Weights of a small transformer language model.
Training: a variant of Adam for these matrices, 9183 steps.
Each number is 500 + 40 x the weight over its row's rms, rounded and kept within 0 to 999. Layers, rows and columns count from 0. Numbers have three digits each. The size before them is the row's rms in percent of the matrix's.

# down: layer 4 MLP down (transposed), 1024x256, rms 0.0502, rows 532-558, columns 0-255
# up: layer 4 MLP up, 1024x256, rms 0.0646, rows 533-559, columns 0-255
down532 099:484528492555472524497523541454511508519614516480465439503432465490437532464543492447511489569494506498489507572499494491484499524512496523502470487549469555528465514499553422490481517549501493524503488519453506490516501537489600445549526475514493498609497523492518555515484509445484446551459490504431484434439549527476478541508492479555487430525511442514510528468389558589547632502565467495480454475429530423529459476473444513498558530573497544510493396485520530463520520517510449511471492525453526561502572523483516524464459523472484508459491497539508480478457569580542530472494541553487501529465518524536471470480479517445505517527464580488498516472484559518486449539406480541527570587563585414491485471559521508538543518433520483469521533445509468435538540473518544
up533 102:547476514528520481435474454459542458468466514527500476444448521511547514487483476500456409576437512475446482516574490518513421446486480512467525556535484470540468525551463551443544522464450454492491466473520584476566479562510491516520445518489495499519507523498500430577570491439468549491520501538515471505537496443439510490512531464469414539469398536537494477489493569457495545493534515484595484506505402425451508490436497527535468491486502493499419473457408513455469567456496487526547458436489527520488434549519497524548460443536541550450466519511524469504513434458522478538561569536537518493579497500492485458508487510423483569481428414559487490482552546543557539487407503542531518504516542576532497463484522545442421514452476493526453540491485513527473466532502538
down533 106:467614504516427459528551468457468452476525518512453427430446461460501390494527518460497448514526511554452509534472398552512499493532491485523433535485425450564531490479507493477510459469482500539539511511459546505401560542621542459541538519497469542514485489488459524477494526468525546539545529448481556538546531467494528485562479560448537510459501573511476460515526472439474502556519521512546506486513540455558475529573567527560463427460578496490463503554479490469439536558468527510533514457533489502509523564491533497494456513509494525525551515531514488471550568491502576543517429493465502603470522479479524539505459494509515491542469541513463482502454448541464436579441420568504403490462532472526468539495534515544554503549498493511538476498481559545533445512545503
up534 114:548515546503473498572566542490536488514495510470544554494518462525499551518437465479448517441483432542513491456454490521495491480538546507517501522492489507508474577510443463482467504512503424463458497454519477444501502535426389452535513483539468479447518458562464480427585546497527453448506468551460443498519412482518455499511475501485513504480522556468421547558516580450523505446441441519468545488525508492513504585499575440466493513444491405526486486548493523477420518510417529584506582468542492564481525499446562479537543521506561498496435544550441474435508424439443428531449527490528471544490452523515509461548522561432466468531480447519445504528482493516513478480447555448502480501510534567454504523463530462439518516519500542437504464454594467478505532459496486
down534 112:541503520485536463502474492455470542431482539477516500502427520527483526551528471493477402483512470563478572455519538482498502507452580471552485474488498573488517500467483528435508492567438456483484523533565484462493454526498514474467471472483469504492474487499557491452395458481508521591503477532491543459437496469567481559514476456511489547525492547525507554505550548460479516534506477554497432495466466502460423520489490504580491437452625500481493468495458436536466488455532496610548513596549531544498574499458528478468502483499527533446593476476488501506474449494544407515538492532440472447502544467457508425508455571532464556499543578564520543482520463505476400553551510485524461510545493499624564550483476490515469473520493493565479558520488504487473494495517440
up535 101:452493524441479507590516439503574450482499520500455446531486503483626538634478466491525483577542462498495431504468560526499485439541453517546546501473489464515460510480521550487507469502494442505489464533547443559422499400471513522520446536471448522537537511510496547530481470508404479456539479492480394512431532497472563456512509484539475483472496504508481508557528489518464498510466461503546517540521554452502509603526511530408464423460431528507444476497469511540464497515527564467498493556581462541501506538518490493533555521511462497421494456509465522479474492472410462563508451554558444495461584520535483549500544464478465459422440480504561458540471476572467491474465441446496485532459545488500455463502431520454506502518493513491477557485496506471551465468454516
down535 098:520530488504566450547510459494543421457479505534517485461510504531520455434483517425454532449527527552528564594485371498494512502457472522532493516557497505485474509490502454534510457494513412480448525445518480534469493496451544489509491470513545598546595578569530473550419503510542521484507599512537515492532470519514437476485448526512460542515468547576538532583555498465442472505427513487557527479465543549438518490493501525566496560559534514539521493439420514496499484535513547492437507474490581531599485541490503486456528512432532541512463494469456466492448459516504459501467454501513495492505546507528473554488493546491468519502457456471443572415499501544522466500456505469503552506530459448556505593425544532537528441514415489533555472495491499508528475503544570
up536 106:582514541419530510497455441447516500478470586455496506480506513450503507482501470527505552375526482560544471540440593501519487500465528574472487555549534555538497446527542507419535485474533509422465519555525513473496506480499507458502467407604500490532495453494481481521509520469503522441475522496442500524525492526439515443517588525511557545398458455522520533519516461522508526507424473509479511549479430451446526471584502514563477504534440444478434496507504458542476480534466465457549555502524493473455479502488467533492531539545451556446558499528499494456498459491517528563469521526419426503493464531491495544434571456473509454486469502506501412489528528540463452499458467600560479476531523471489472442454442572485537540504543490508441507458470544454554477548546534
down536 102:523576473529544566448583487449474523539454520530520515505499555525480465434459519467480503514518478561543501495413517507518555483581481479545545348464516531468470517505465547482506492511479508542509482496560444472487523508509573417470471458489520526395493522484512527538498466554462510491474559505553500512455530527456507445524495478466586492487495518495477502531488526476504519444418494504486495420486520514410500508476443494530388468492483482526491526493490452485514492530511527567425505562545537544525518539511448514422520501495543474488536591469516480657513415394573505508458527491484465495496482465491520499513503574518443532538467555524505488548470483506431525473509514534501518484496454562502507526542550504431531496488473527608568465506504535490447535479477436
up537 098:471435495474504583527460466590536470536477434538504520508470498477549510546561511539494454608482462462448482477536488467478512455489509491571429496459496515448475484542528518460528411501532473525427432514547534508554551438496481494473506506533470521501452529473531442463503478452533575492504433533520469498468508554495541449562522530505425457499579521499439452506493512450530569524480489507533517500500544481515498569460475495476466546524542446530425510532482565518482505473414445577457512495569520445510542485463566496518564479543554555472501510448551459485471461524443459580535526431513454516499517467560438460558554496533434528412545546478533512511489547519477473441491513506441454425517535451524548481453477525475451515554496580459487447465549501549470545559518460
down537 094:464514521520516429503461522492430501504476448505503444521573539554501560450455455507470439505482532519463476501512484480533518517408524468451530486449564526466580514432464548545479539453534478472485471542517496478434482551487492409529474521475519469462455517504503498412524503528545564439494500457484422512500497482528509438559440478560501502447488511466497441466557527481482549532560553389516462459447507477501508518500522470558445504463413556400522507530480484470508466485428483520486556541416514535482504592471504519506499595445515505550487475485433542414554417541532511465533442533525506502479501466446468480482506541501493499476473544487365574460531488542530461531476496499511537501517513522553490480507350523512470451519491498531439468514536517492472484518513506
up538 111:494501589536485462498469506458511554501480492471551475456476464425529411517452443499476500395488556529549492474488564469529525474510482534545452541497533480540487450429558525503526463474455546435505501556473507500464520494489480500510472444529477553452543412543385458544504450477454530486521468539580465517547436494509477542554521514501498514419437441476459540479563449531507518562409456414487485485508397508475537591561492550490489473455484550449482531465443483553499513484595479414499535539495458503468537505473485529513494503518512521477500538480467438518512502412484479474515443509462418516509471527555462480506524464485490452502480541466502449481597509564477449523486518520503470509527438485502544549478416537496529505557553534546533538437487567448479540516489507
down538 108:504505495506491557464541513488469529482482472529509517515501458518571475505484513490497362533537484564535473505555506578507495495508534510528481362442511535460529532493432486478507534518520512587424607495513513509429614518491466483470457452447552501485544511504579538488484497481498533487467524487507486491384484533499466496446601526515460548468518544466509415523488508463523505521477535484516507476439447451476474436527535518512437424446473497473529552543454526479524493560578491469449517517558459463553546459456480488522522509477511445486499469488542461575487474433495505416543515400562506516487553525508507549524423495483510474481510510485454524451482504500456460451498498522520520469523446531512537478518529444513527489494423470560419544536504412498445453581463496
up539 111:452494499385513462451483451509564457482508478479471477539530515532493547542415557498486476495606527538535477464515508504548496501494543452426523576518490467526482473555480532512487551468472501472527521506548506484446482510465448462450450419474475452474476534462469442502478514483569487467470457481543461529503437446517538443526489484485569567467550546553563509526510500487577529603490590436488474425471447515496509538506509506528467545519525411501573485465445482543435451513501479505503473462536389482522394606463541481575555478458473500490516472479546476495503508503525489541442447492539529512485483468527439465406482472553550496494497556493546534526406539521484472453547493545507546511499525530449523486491479498491462521465464460552489507487416500524515532430464539
down539 112:509521395551551515464467518493500502455528509435458428482521468500476436540504498433467442446476536556533512540369563478532467510493515558492526501496452398500558563458488489491515519543515525477449538485488545537527407543490558525453532465508510544513525521477459488484502490571481486482500475401499501498481477541508474464568533417531578452518482511430592530563490474510437488493511548524478444546456440486511506499487474572375453519499524519511499460512477568543526535469431513547505444418500515525516489527556533498464535495511493443456533447448519540543474518496503563466493553501467465449492540507522490399493427480475493454508497527421477507489441461556498471540464520448519548505535433425489433532444489509514490464422469543525482570494511520515495530533481479
up540 089:557501483515536513515500491567474491523506500494540555515525531452466485444473526590495457473507530525506504552485473542473492499548530499446536524550554442530385573499473422502510512485486516514436522566508414537434533581441469538513414541515442449555515488558502489436444485439498488570525468510506544489510532546490562513469550515487436504534474534543592543441503455542477565449461522461469512456545471472479432487489507470497487424521509582595491551529465510493468461535459515451507563566459514516431520422517438476550502472481588397436539542465534525522489544546506527490472528490544546492411500523504540480527523484449463514554506539552521505489532449512462459537483498485501482529455585511486506454532489439482520557469492515443555520485470570557507485551508535
down540 087:437478504493450445508484535457449463504495472503418500457495436517508584499440504514468494552505470479467532457405556478440511546466604523447484508404454605571544479509495556502460419421481475498532483471514512453537449483550444464484555451500497506459506480474416530510548612445528528532443452526491524531566458511456483512551484486544490481496473576444506516565536521470459506521558475517527523485461469463507463586498528483486560535527507484496444490483491477511534457472541572491547521485515463490459540477468447476533539386487481503480479447505445535540438522501458550532486471516494484528488517428497503543459470540527452499477491493475482478431524516427591495422517545471529480468450510502547514483469530505544413474464532512472496549430469434500476518579474453
up541 107:526440423457515467523512516480516472498478468493487532516486530481491469449453513472452482528473460473453459511484456453526455471578398539518444516496459498525539511479533512497541473523441485569487493502513517433451524444467528535568457429477524475508536567451483550577546441473556507507550537541526535484573487571457550478465500522539526469497429473538481517480519521505507481600479465549515532560544495514523495558485553493553536449524529463456577546489445452457488476486462453518478509464540497520507496558418519546505519557592521499514493483438439451453544425484470532547530536540491549439481499424451475509513513576483495473461516557550517557558590381546589477492447518566496495539555527559534498481530483501406487447517541525532485471510498565491461521435486519
down541 108:429547489544494522525533523431521516540545529527508460489476441486467498523520420560522537538498485474465505562544445474480486579478471446430531480461462477519502521518487413427461500483572525422458412464503515512563491462518508502475519539523487562552468554433562441509499487511521510487490460505556528517466537560565498528510555479476444462557493509501490508469451481552496509514449527418459530472493433427468528458514527376479510467495557455516485501446531494482401455504478516467451431467483502534396462568528451495543541518456502534501518479512497561454476630541482504450533498479503541582464542587452482518521466496556578490483485466512535491426489463465495477456543487467552528504523481511495507478531522461536524511468387454508466562461511507528493419494510510
up542 100:513473503493541452503499521580515508468505513485532448533559460503567515463498576519537523450544504466446526536522553494530483445552470556430547521537469544563568512501501583527468518437462544560449578466510480516505540532480553587495505509492427431488474495533505500472538507458468436505577491487520496401527504535401490419475460421514474434529516471504440482529548505569438414490533542527472575536519455485613470496446450483493522514410530453525479515518511491453449485564466551463509528478482486452459511516516611538533494509454514491484546497486458519442537527489507446470517437473549496519526531497552535553524524507492486569504482430460511584440541505474537523468452455442504495432489512555478456461543439487491530485463484436539547460453509490514515540506527515
down542 102:502534473442588522483577454450456438501480565477470469514448476480503446475558523492503510454536497557415523533478468577477610470502500461468517502529509500433466485549530477515476479494492445575559457535491448509431548494491505461494563450506476481534495440454480491559487497552507581537452488500469499459535497572423479530535489537462472514470579523489477505465454484456533568545518540479524477471497500434495483488513527475492448577539567465448462529491471478458528528543459540559493499481488474497535519495589511447521459473429493503468512450600448505527520491564519474513503495496440519515447490468428498538531465440591471523497447493541466442517528522464462533472533560565476426555478488431476516532608554537440487507536452502511530545476383464492481488491548446
up543 096:533492505495458490459470497605536556460514473477536495469473520504486471627521468548434535497560436520485466525445471576545466487484491518486444490544515522515530449412499465442570469469525529427475515605531502451457457491514498495492533566517503464432497442480418530510497441502464512598498510468505474476517567505428486498456472469521516517485576482499550499580497477524518479549494480449535451578512544589526483483503535497503445536551443471462541549524490475487409563522536507485539546447469501558441461507481530459446566539517505456524554511447499495449479549447459530562480452533579512530417476541499517505474566475427475516553479544451469436550498533516493484500484444538489472437461468506479506539539534492509597515441532512519491526455510483420493489554483488
down543 093:509542570521510539512517477416514487589462467453473533481476517488540490427428534473541405413491493482490517385473528409542530505459524532556481503473495558504458497549461511454505541502527545520482491462478530525520524510496470417462402451469564521445551484567474517436536484494446505468504504455487556489466586477519501482537424578509504505503464510531554587520499499448525556421462467535504498474456490495512502521505504495509397478467528414499546546512459493555560483503548563518521529483514418483590487470463504481525543486448467502466552503510558494551442487479497475466556548502497519492534508510533477441486534529519526559543551577554495508527482486424529521485482475559515498432553496503493498453450495590527496543502499495550532481494476479480596412565463472
up544 104:488505424554461480516501451516474461442500518497504434482529493498442429565440555440477506571487559583475537529514455535487486503528479504441512470504501588509492508420422565495514504498457505472549495537481471542494418459422452452453433466483422549492544545472504434505524452552483493514485514475572470501517566495435461485462461521507563403534479524518474505502470563485574474513480482495508564509507493533558430522473438435452545526519562474445461466436453530459393524499559467509406544521465455574456526483481435479500565441482515546514524476534547544475506509491516461560507540487564505478431497519456524526485535525482512510543447498483445495549515461515488578505486556492530488538504510459512532447484472469426548518593469438482516529500518485502437469533445484
down544 102:520453439422493478492501522541535461477538488463503475569471469499443514447474488509479464441510511460510490472557537558498517495558525519451479471491528511484430488560496496439484466454513470487494492463524554496490534558447503529457563459557529478458433496470550521483475540501541494543470469427552498469480456473506497460499557467516510590543547408402552520465489446519388495585503480463467484514500431487434476460479573391492509463517460551551458501479531495522494473551478504450505484529486445482526528481510460478536467518493504461519397551569558462468484530590507493477510483477551482478479503562450476441546432507530508451506553523431581410473502487516529490547461417494526499502500461594492499457519468521577426483513514481503445551518563493559484528547531410
up545 112:480515567462404430567520491444506495433508528525534566506532543476520486527530512458525515498523541595471527508550506474542500487550508537505555526544523552548503496565491571504543501501543458492503430527468408565482400513533408477501481503519445494534577480491534541465495528582431447488495530603490489435504486465532468507624490423527522551537473457516564521523497491485479444515492534548439511483503525455477504507516481451603524515487575465517443539449481499424512461436527554477563472505583496493506577541464496495521538517519561538441514515534531452458467473549501489476490517475496455521538553555453459452477434450468485538541507482530512517548514407436471496438477484510498450515474544501524475450473505520481558512531535502461533469508497531539486536524409471
down545 110:511524550524551479554499576590515560524493462547439431569464511492550539412452423499503493528492439465485609471538464496426565521392521466466529524559476484505509528444506489473562452455529459457544539468546538545492641505476510558579512517499444576475426423492483498527532537507481515545444489473519505474518449443534510478469541468464514465488528485526467515556487552449555474511445531503527560488526527475527470542450474479513523503514432456559454462496465534562473502505446499503488481456529517500584504472541513497511548469524480478514498523505483534499504465450526445480550539511484529516510475496543485489557480566528541493473469538515541506503509480481465517504366458526446478442526509504436447429417475440465514527401486565529485519556494496488510464520484496
up546 088:571501507481513455456506435550536507490513488550562432540542506520505475547490526433532544519467531430518525515474502444568485536563533430529551483551477556523517533537609456523509444496560531503524469512472512584525464506485458499408554456530529446437497516528492559460574504470465476551515521497510509453571596496560486576523519497544498524455503499582502500527473499516522463566528496434432519487446534494517533548449519488531537484469526517418475487499482505555429468511507467502428560478543457476546444489413482472575511514478460510454515528464481467518514511470548493533507421496470520494463495577501516500491520505484493411524467463520502474562481471570488518551521484577497492434523541398512530395454488498516559464457468454554394544546471530515489524509527522
down546 086:469402517527523529546499505488500549487531502491466547534501535378479489429468534493517490448539491536513510510498441467499484468492528446508550472484506469487504477529425561487410579412492500499460551426509506419485505510513487446483502475515430502489512481534420443449466566409522548545533482423506499433519498472447614486510478494465479512541504458479548444436511587473469530571508514560503468491446486512464581521528573523520458509504480493510518407449543569530509442534530551523516522507518495576472457522573522525478514473461529549531490479539525603509525522569559502424554535465469513484533494508503484568548495513545528527468415565522501477483465479462457538503477471499484423484481515530469463535535568491425524538510463488454555490495487495513470542453580489
up547 099:468521527528525495491534527508529461524464487515548488477490520509648532586551514512549526533540434564531535518532454507471458480548519571494470510507489520524514560539434436503445486471507436491543531484525559457484445436516499522443527425497504476487532511480382447505481540461453490594545475442457536510407529529484532471442518516485555487524528486572587443490497481474507524521508459493489534533522480555564450435477463493436540521504492456517553538523586501510478555503484486509531509477537494574426533529545463520504502455464498441541541473545443498463443503427516497484502469513514496496473468493526546544489560528537543513412575497469538519519498501559487517415521484572477464461443437437494482489551504534478508413468555475472456485412530479407551509459499472
down547 099:467503530518572515486519438479495579490457493634476483486471482512440470428461507452493446537457495444526443591510502573555467467480477514551554497490488528487511514444561529468479461522491506458411558514515414491509448493483521546548505509487509502459429455454495467476571500537588489450522499547510570537460542517521524489464501502526497438466488464458428440514548519500556516520461419513532508508501510541540534502531464554557470473503530453510531511534473407505482527443480541542503470444405548496606493486511446482489432528516456551473464493485476542493510584513475437481475515556459503437472515479492527491467445455507544513559470479531535506573475449454546459559525571427434561502505490467522534527543446551486527526544489481436457446476550459467555486475450521
up548 098:474438553434565398411526539522474546456527424480456478383525483463531510535483590555452494495468520528494491578492563502493452449481494476427575550496520535524497477454471509437553467475475440501518525487493488553505535532418487477481531494546419499514530474543550495513560475467443458539504529487543525509485519484518475494522553406435484575522425514524419505578517508513519497522499490527488517544517449533421462577499447430453521510485474515464520451492503513490500497455559502548475507506472429493524536552489475471460537540468494489503522478527567511459533476420408463518549551448530489502510502549487438485468422479480529522439448483514517473505551487458446473564522490584521554469519487498481561603503566474510519502524540445486514490472564525468467565488524504
down548 100:477518511453497506515512518451535501484441507506519468551483529532507505480451445494507470413548429524561472448508500526501561495453499476523539420499476478515561507535580487507486502517678466511480486431506536498620448499514484525467501465589482484555524539514503510468453553562545457473519489448585465475523532457536537526479460534420498439465544512497628493542547536552463492581522485617506475485509464528513579498469552506523439525471523490489549512577464511535552528515483480515483486515504578551544459488524530516446516417512525529526470461518507453458490504510415467521467549520526567452495514504550472490477506492490471502489488536571563484528438499539500542434500501482457505548457587514481511521527568495527511461495537547478446436471502508481486566541549491
up549 102:436458493526398494558548490496460439484489450551466546507453457488484494459520572453520510545578543527528412512460486481524564479553517511508432530584548536586492503602460463491470423528546498507524523502498429507508491470521436478518535489477503447489512511461504486499565453474528527503559488480487506516421456457523489508532443525486528431475555504477556440471515465524466520502501501562507507524535454510471533507566499479488539528459459361506578521526452543614480521524514486524546573493471523462477495460475506501502546521437545525538447453517477556443530429577475507489491451472554468477473535549468507495493472516538531468460453507595541530500469481435511491441554487480543421527457472493487477457551506464454576552479547535484519497474440526442560561472505521
down549 103:497512577589560492443460517448567528526598511441464421475457445460551458563438432522533525496577488513480465507477497452551501493502474527476563505515481482569452491499520571543486564536475422527531467568468546529487409468521527467432517561496478479496535484494503518443472458498568532521511447458439584499505530460479488481448471497493490436515475491478475569503475501457506513463535532541505490506533411499461484515528462537541450523534458531502440450526517481522485499481493540526514395528532537524587519551445418482484490450526520557473462466487541562552485489457525466526481539431473526480485556504465543545513493482512412500461521463545474466515586447438474499564451517416561495429498462494517540516425468509520492522537503466520531442503512461415510493452449516
up550 103:449482534488525567554461475497479460485431491481527467488507491474514506502474503598551484508497503502517377521500508446455487502505522489513575536462481463489423554434496539594505575465478487450576494487543485539554500453483480494526462536468565536475436492487520482452510516494449540497543595450494469496428503604437505489490478491497450452520482479445575427520543435466494436597556501470398501553497518456517455451461434532454517512527469512523497482515471401480430525443541499452501490528469535561520526490502486588533532516514486483515468544505579509463461498478428449492515376493580510481412501489521492533486502423534514497459518524454566438522462460510482525440474528505489526452507500515504482482517579572514468531498474456532459545488541477497472496534513479
down550 100:524542451501531557467576515486472532480508500405473483521477458445500460478484558436454504454560508492508588508484513443551467406474553482488492498514489542478540490503480530493556448468468500513465501480431500475478519462497416546485446559540458551442480471525442503531457506465484544506461453531463484536480540464476491560517425545517522513475439506455544536476497497444468594392471429475491422479498533548490481510499526501488451513529464521498519534456577420536512444529434443568506560501525602546489552496537518460429527479512560541473499534512490505573445509520538538522486541520523451504518574520440464514545570532476482553495448537505618518522484520497578494507474549522446458560460529517507466520481498519421481482438458488557518483423486493521486401470528481
up551 098:534542510515557493500511560436550522537483523435485553508488514522520523520494500457484517497482536482493472468546466531539544468482516493533431501548496391489495516467542561535521521460496446426554419507487422533496502475506466555468505466470459486430579501487414505546476463490502564452484590550556531455544429504496440441544475517484560526498430583592557498539577506524577528492505506485520497459561421568503559520517494503533468474457541539508475469519517397507501555492508456469465544536488550488487486547463464459483530490508527536475501523498533455453495460510428564536469444506538398528495493460519490502542478585432502517528487516524584456514557485486505506487521490553484458424511538538514554486479437484487437449537487519539425600445507511469562488539556521
down551 099:447452485495490462479487464484434525518540511458485440420499491545483433449450494529512437519479501464440585550500526500474486507451524468444536579477556531505458510564478479540543607459574457460445509515502533546402547547520489530517524464459526523464530541481525442493453507513488496546538445484418466513491476446513496502522490572491478531509538464460478500488483458404557477481461458517480510440446459451471486450478485445544512541522489425508500438531528507544455546488419434491453485512494480455460565486538495433551560563451525461472516493432439527446504530497580481498510552570514504488486465492418490561518447590547549452509478539449476473470576506515514570465458529566463486511489587528528496503536495492493543421471558547445508526453530484554451517507500497
up552 105:518487518571538558506486532573535559452522460478515541473549525502531468533428480465564568558474529419407532555523499544504453510487473468497434498561519469508473504509483486483505489486537518484459499532469525541506518400500473552431513407505467493487525502477525476492465385505445424536510565536460503487425494499499439478529521458499552467494444472556463532468566521484512501466420543430476544530501534489554417511517427456487454488469570490499557516475453538550498509507506494509445514472538521425503452584454499522536518489480540482457523478448530556488463439497535563484490474451494475481526521486525527477447466573587530507545487498480534562532540419534532583456486590488436479423482493518438529516453525508552460531531576419517509509524475520489509505512536583
down552 103:527549448406519517451416487515506498493545465555506581498549509633521497497480467414477460531475529497520504474530546498452525484536530510478496405522547521530508511446491440471452474467467499465517523498568438456539537483483474437534504545456538460565513466521551532556519518498482531486499525478553524515471521516454547545458512445489587551658589510545500518531476518470452468523543523409433511436509476461487521567471461473559520449478493492515497494571477438438535528523535508491514511463476532448514508505497437501513386578485497410515548510492549488495496516469528538532474446415479481462493518503541471451530468537513521489423533548534486456542481544481556480584536479536523470424522501513558495449542521432506489492444476505453470467537462485507508499503462486
up553 092:473407514526561475518524506524487465518520505580470495540507443491553567434554483541468546495554459524493439537458520547458463472511437475582510545484504520491492557533562452489432454479516500498456613456492523454590516464438513461584506492519504481459547549538509535480496507503516488553464464578460458541500523545550514500541510466515457494492529487558518512537537543496476518468472522510501524471525472498468559509482421424467499441571483456573502532496469542498474502471515524492512526467540492518444466529457538475485438561524533516509485456531507505475391510487506369523494537471525532581455482530545499559577543481507472443520551461511558537449540463436528548417565544511462533459533477494515484522433479533536434530533471570490507495428539522558434550536546549
down553 093:526610542496502558490504462509487504480521621428467496528520480486470537544470526473504495478472530499559490431442417569451478501547462469478464441532544412532495487525522508488534504526506497555450451515518514495485500536523572568461542595485474409527462516508490538519449453557499462505565579477493448535519499530432537581481515467551487546466476541488561495482479474539526500469550466421550507525495467479560518476532577510440535543413517590489465508538520475439532493554569450463466514618532486461503509464552535508526572520475454447515509549475498497493541516432459512499485483556393499522513516520488472461494521516509485480459479505535443501515536513512479515552513527504530530554503537447466496475492601528483510484540476483464471486603558453463499455506419524
up554 105:544469545539455440456574446466524450408528511474582533456515506392479446505520559500558530508534563486560470502489442464533475421559509520500480531493492484468520560441491485541529544481445454525534509475513571455466460407487468549396514485483517445463404450536456543548485512499533486549502476447558429501495547573483494443518439493506523536449450522543516523458541447554438537493517496455539582455529510479570542480411483468490529471500581480481507450425572502544489510512470486502560501581567490529476497467534538489524490453490474448526454473534503507499448559430545500533451458483545497432500548481560441439458474506518515556495500500492561503567490447492504487464468455538473456522514462450466495509543477491518481476531516475480489525482588518490461502511509544
down554 105:506470553414528454475474474500479516543507506461497521504531479486488541468502531449527511477503493507522488496457528479544523536442457501465525502529515594442453454519502462604482573511552447487566545515522516575500475510466461469508559471548516490523455558483527521475515453552481506598520456435455471505476523406471431511495545468551479394561486408457571525567480548621499491511503458503436507434464490509457519501492576505465523527490410483517506542515520465531459391488435482515494544419477457494503518516543518500510482477514552516499446464510473455498519537538553468509520496518424514483520571510603419534521455531480487496519509497410476542539483490554489519516445462540531537533479464461434475467520521445581485521511495541493541520548476400507497524534544446
up555 100:538539538478512432483537470512520487497474492457512524477524520498585525536495547542522559488490486461432516561486423456523552460452493499474471556497478558523556579550460523520585510471541517585464568521487546550477414438474462540486536448503579481506467491446481437390537478516493496577516488445530456475467470534480451536478498473544480508495531505484526447498474490501497539561568524476524566454515528509433478504484467435533532522504561467493524500509512440491555487547470518413472605506521429461543561503487426508536485566461490556537428504558544470472549492499499494437496534491545515493499545497458524436593486529490483536429597463544479515504514525526552575439542502476541533559442529424464449553441512501505486479504498445537505469494480515589546480491514511
down555 103:491581516603504503482450443566529562502474488423491453452511439495516513501492501557502524538444562523581596422520497425554422515513545496502527483460522547490535448522573514450440498470441524511464472508503497514515486521558503537492528570482430501500456414580472520481464468572516526544520411480537527463529551451514479411544503513468502491517470494517485482430474576475591573498475564478492438570507488515530532524512500519507446489557499497459544506456457536562440497493544481451561453474510489501487501478452574536502557518477484462489477549475433486554491524514459615449509492538539514499437507444484487543519534510518550520500472510544573473507491498495522512492499503489522473494508526524441570427565450457496494559591511498526512484542491542476497521551405508
up556 103:475428523508491473546500508486484530445588509555484446530537566475482498541456482463491440451512477489495490505505438568565459487557449467486525525598496485501516465508507456600535503481554516471483475534519499487548482471469532513438409455545478498505539476519406508466479530458459491619535537489488511421444523513487537449531398447482409490435537479501504504453520487507463427508449520504516493542464473538452497510574507515544505464498452435466510508467478476496530529530513516573507442533507476523526411508476510576456483476491504417427503526478527555447507481469492515549610468501585496432511573471518518443515438477444525525421551534521557516473497464545487500481538502528508473490490453453583542484519459471515535481568570443565525570499485499514550543517489507
down556 105:510524455547562506528539528544541479454487521497508499516523593495492417453571487555524553511457540515544469559517492471534476487520494486498459476499437463524512565497491499441501534412518462553530581466479530497519507542474480542518517458495502541506467506570519460433479453482467438490473447557432516489537478492519456470502457542478607510531526459457591484526516489516501496527515447485522506453535552503468522520446544495500517506473547455540530536564561530476434459501482492529463503530473523577435463521505505531476549437502513555449502481432610455487559497538541515481437516445518457482415455591474456519546526561505547520555520499490553503485499430511504576559552498368518578539567511490552554531441495491468477501521469441489438482438501515487420559509523453
up557 102:497526470477551465558555492495543510510518515524551499500540515543435501441493513504514525460598556454518514509497488433497482445553497517478591511466465475517491498522504572458470529495459512522522553550455526511483481510533571438531500585501431502549464582509484567432495513537513491534495586487496493439453560509503467459471555537456507481417503511507538502438503512432435554564516512554401502465512555491495430501473526516516489454445512481434499527424507491396432478479444542502537472477444519608504501536499472564546542452557516536537507514444484435453467471438456413520471493466549534452476562481488521553462485495450514449448473481533464520529463480507493556509476532468516467466505559510534509577537491558418479496528541491468519497558593407525501485545510517
down557 108:544489454564478543443542524436526513471548504498445512524484544534447543538571526449551493500463546547577496548413502497534561506480579472525476484476518504538478489493548498478459507443494508434516479531515508576480477495499500529522592431571470504526536510483551463492461534489495559479527478423509528486480445446515459446574487533525506492467426485463497484481530473487453513475495517540531511509482523466476584529437469520534440521474495452475588487496520477574464449465486523495499500484500434568511511549446394433446497437439465548452493482482523490526523431530511450595507485511535543536558528435423508489480487496512493491478515536446532523463529503528498532533475548483423529443470426488508537539507437473529422543476454443547503448466565442631508542475467431
up558 099:550576525465454568509472454447587427481562523481555464560530452516528572464419526521456458485497473468543544526508575463486431494483480557449562526527515527455574560473429471466465528497496462449537537490550514531485517515534481546471525433500427410502445500445519527495506478460477479456557480483509551457541513524495452434550444510525495515504539491533516457491509480420525448528459514495508508537519493441459560496523439522582492527534545503475491439507528536532509494503484477439418475555432464507406506521485461524517477506487464435464540519507527512493555491434527470500504522516403548539506522525565502498496507509423469567485486467498476426474519517566563525590467523535400493479464510501459559535535565519540488452523486520498508481533452451423558456455559480
down558 101:572520519492620479503457511508533470558475482540482537460567515495520466507444468526525502474452526502509455542503522499434567479470448513483570424541416441574487539475534546516466471554456494421566551477501507555479453428512557488497519498541566534568498538470573455459494464501437466483457531495564532507520461545492513486507465473532512512580496499498504537553563526495455541496490485483478577495399499460527439495473525442455512402532506560500464455401423494484514465503538488507522473471566558410438531442447508600421503494598502488514535501455544499548482473474486472507466552455557464539508535527502470487540483524466451484500546426494520474494524492535534472486507514468458515505433524493547482499475498468508454493481573540559532587538503551474510503496491554
up559 090:497484435506580517539509482446471569467492486563505471477529556481491447547530525450537418554559537491495476563481493581485430516567536471504594531487505610537501508493551493427460451513515473496540500538490453519449460492580528505499509459450492507536554497493502484491557546576443443436507516525418501469581538508521527537538531473437565518526516497571525551452537540493443459475454473439420571532459489575431498513496450409501498546503513487536436484515482541485501443535490503462515512543497502499525477540458566535482447521527543467477481504512473402473518482560487471485409481480497538544504534499497549473532482532496411481583501513505525544493481529497489430474550466587474484484508500512506552430504475544418440518441470531517474551502510523468509527492443566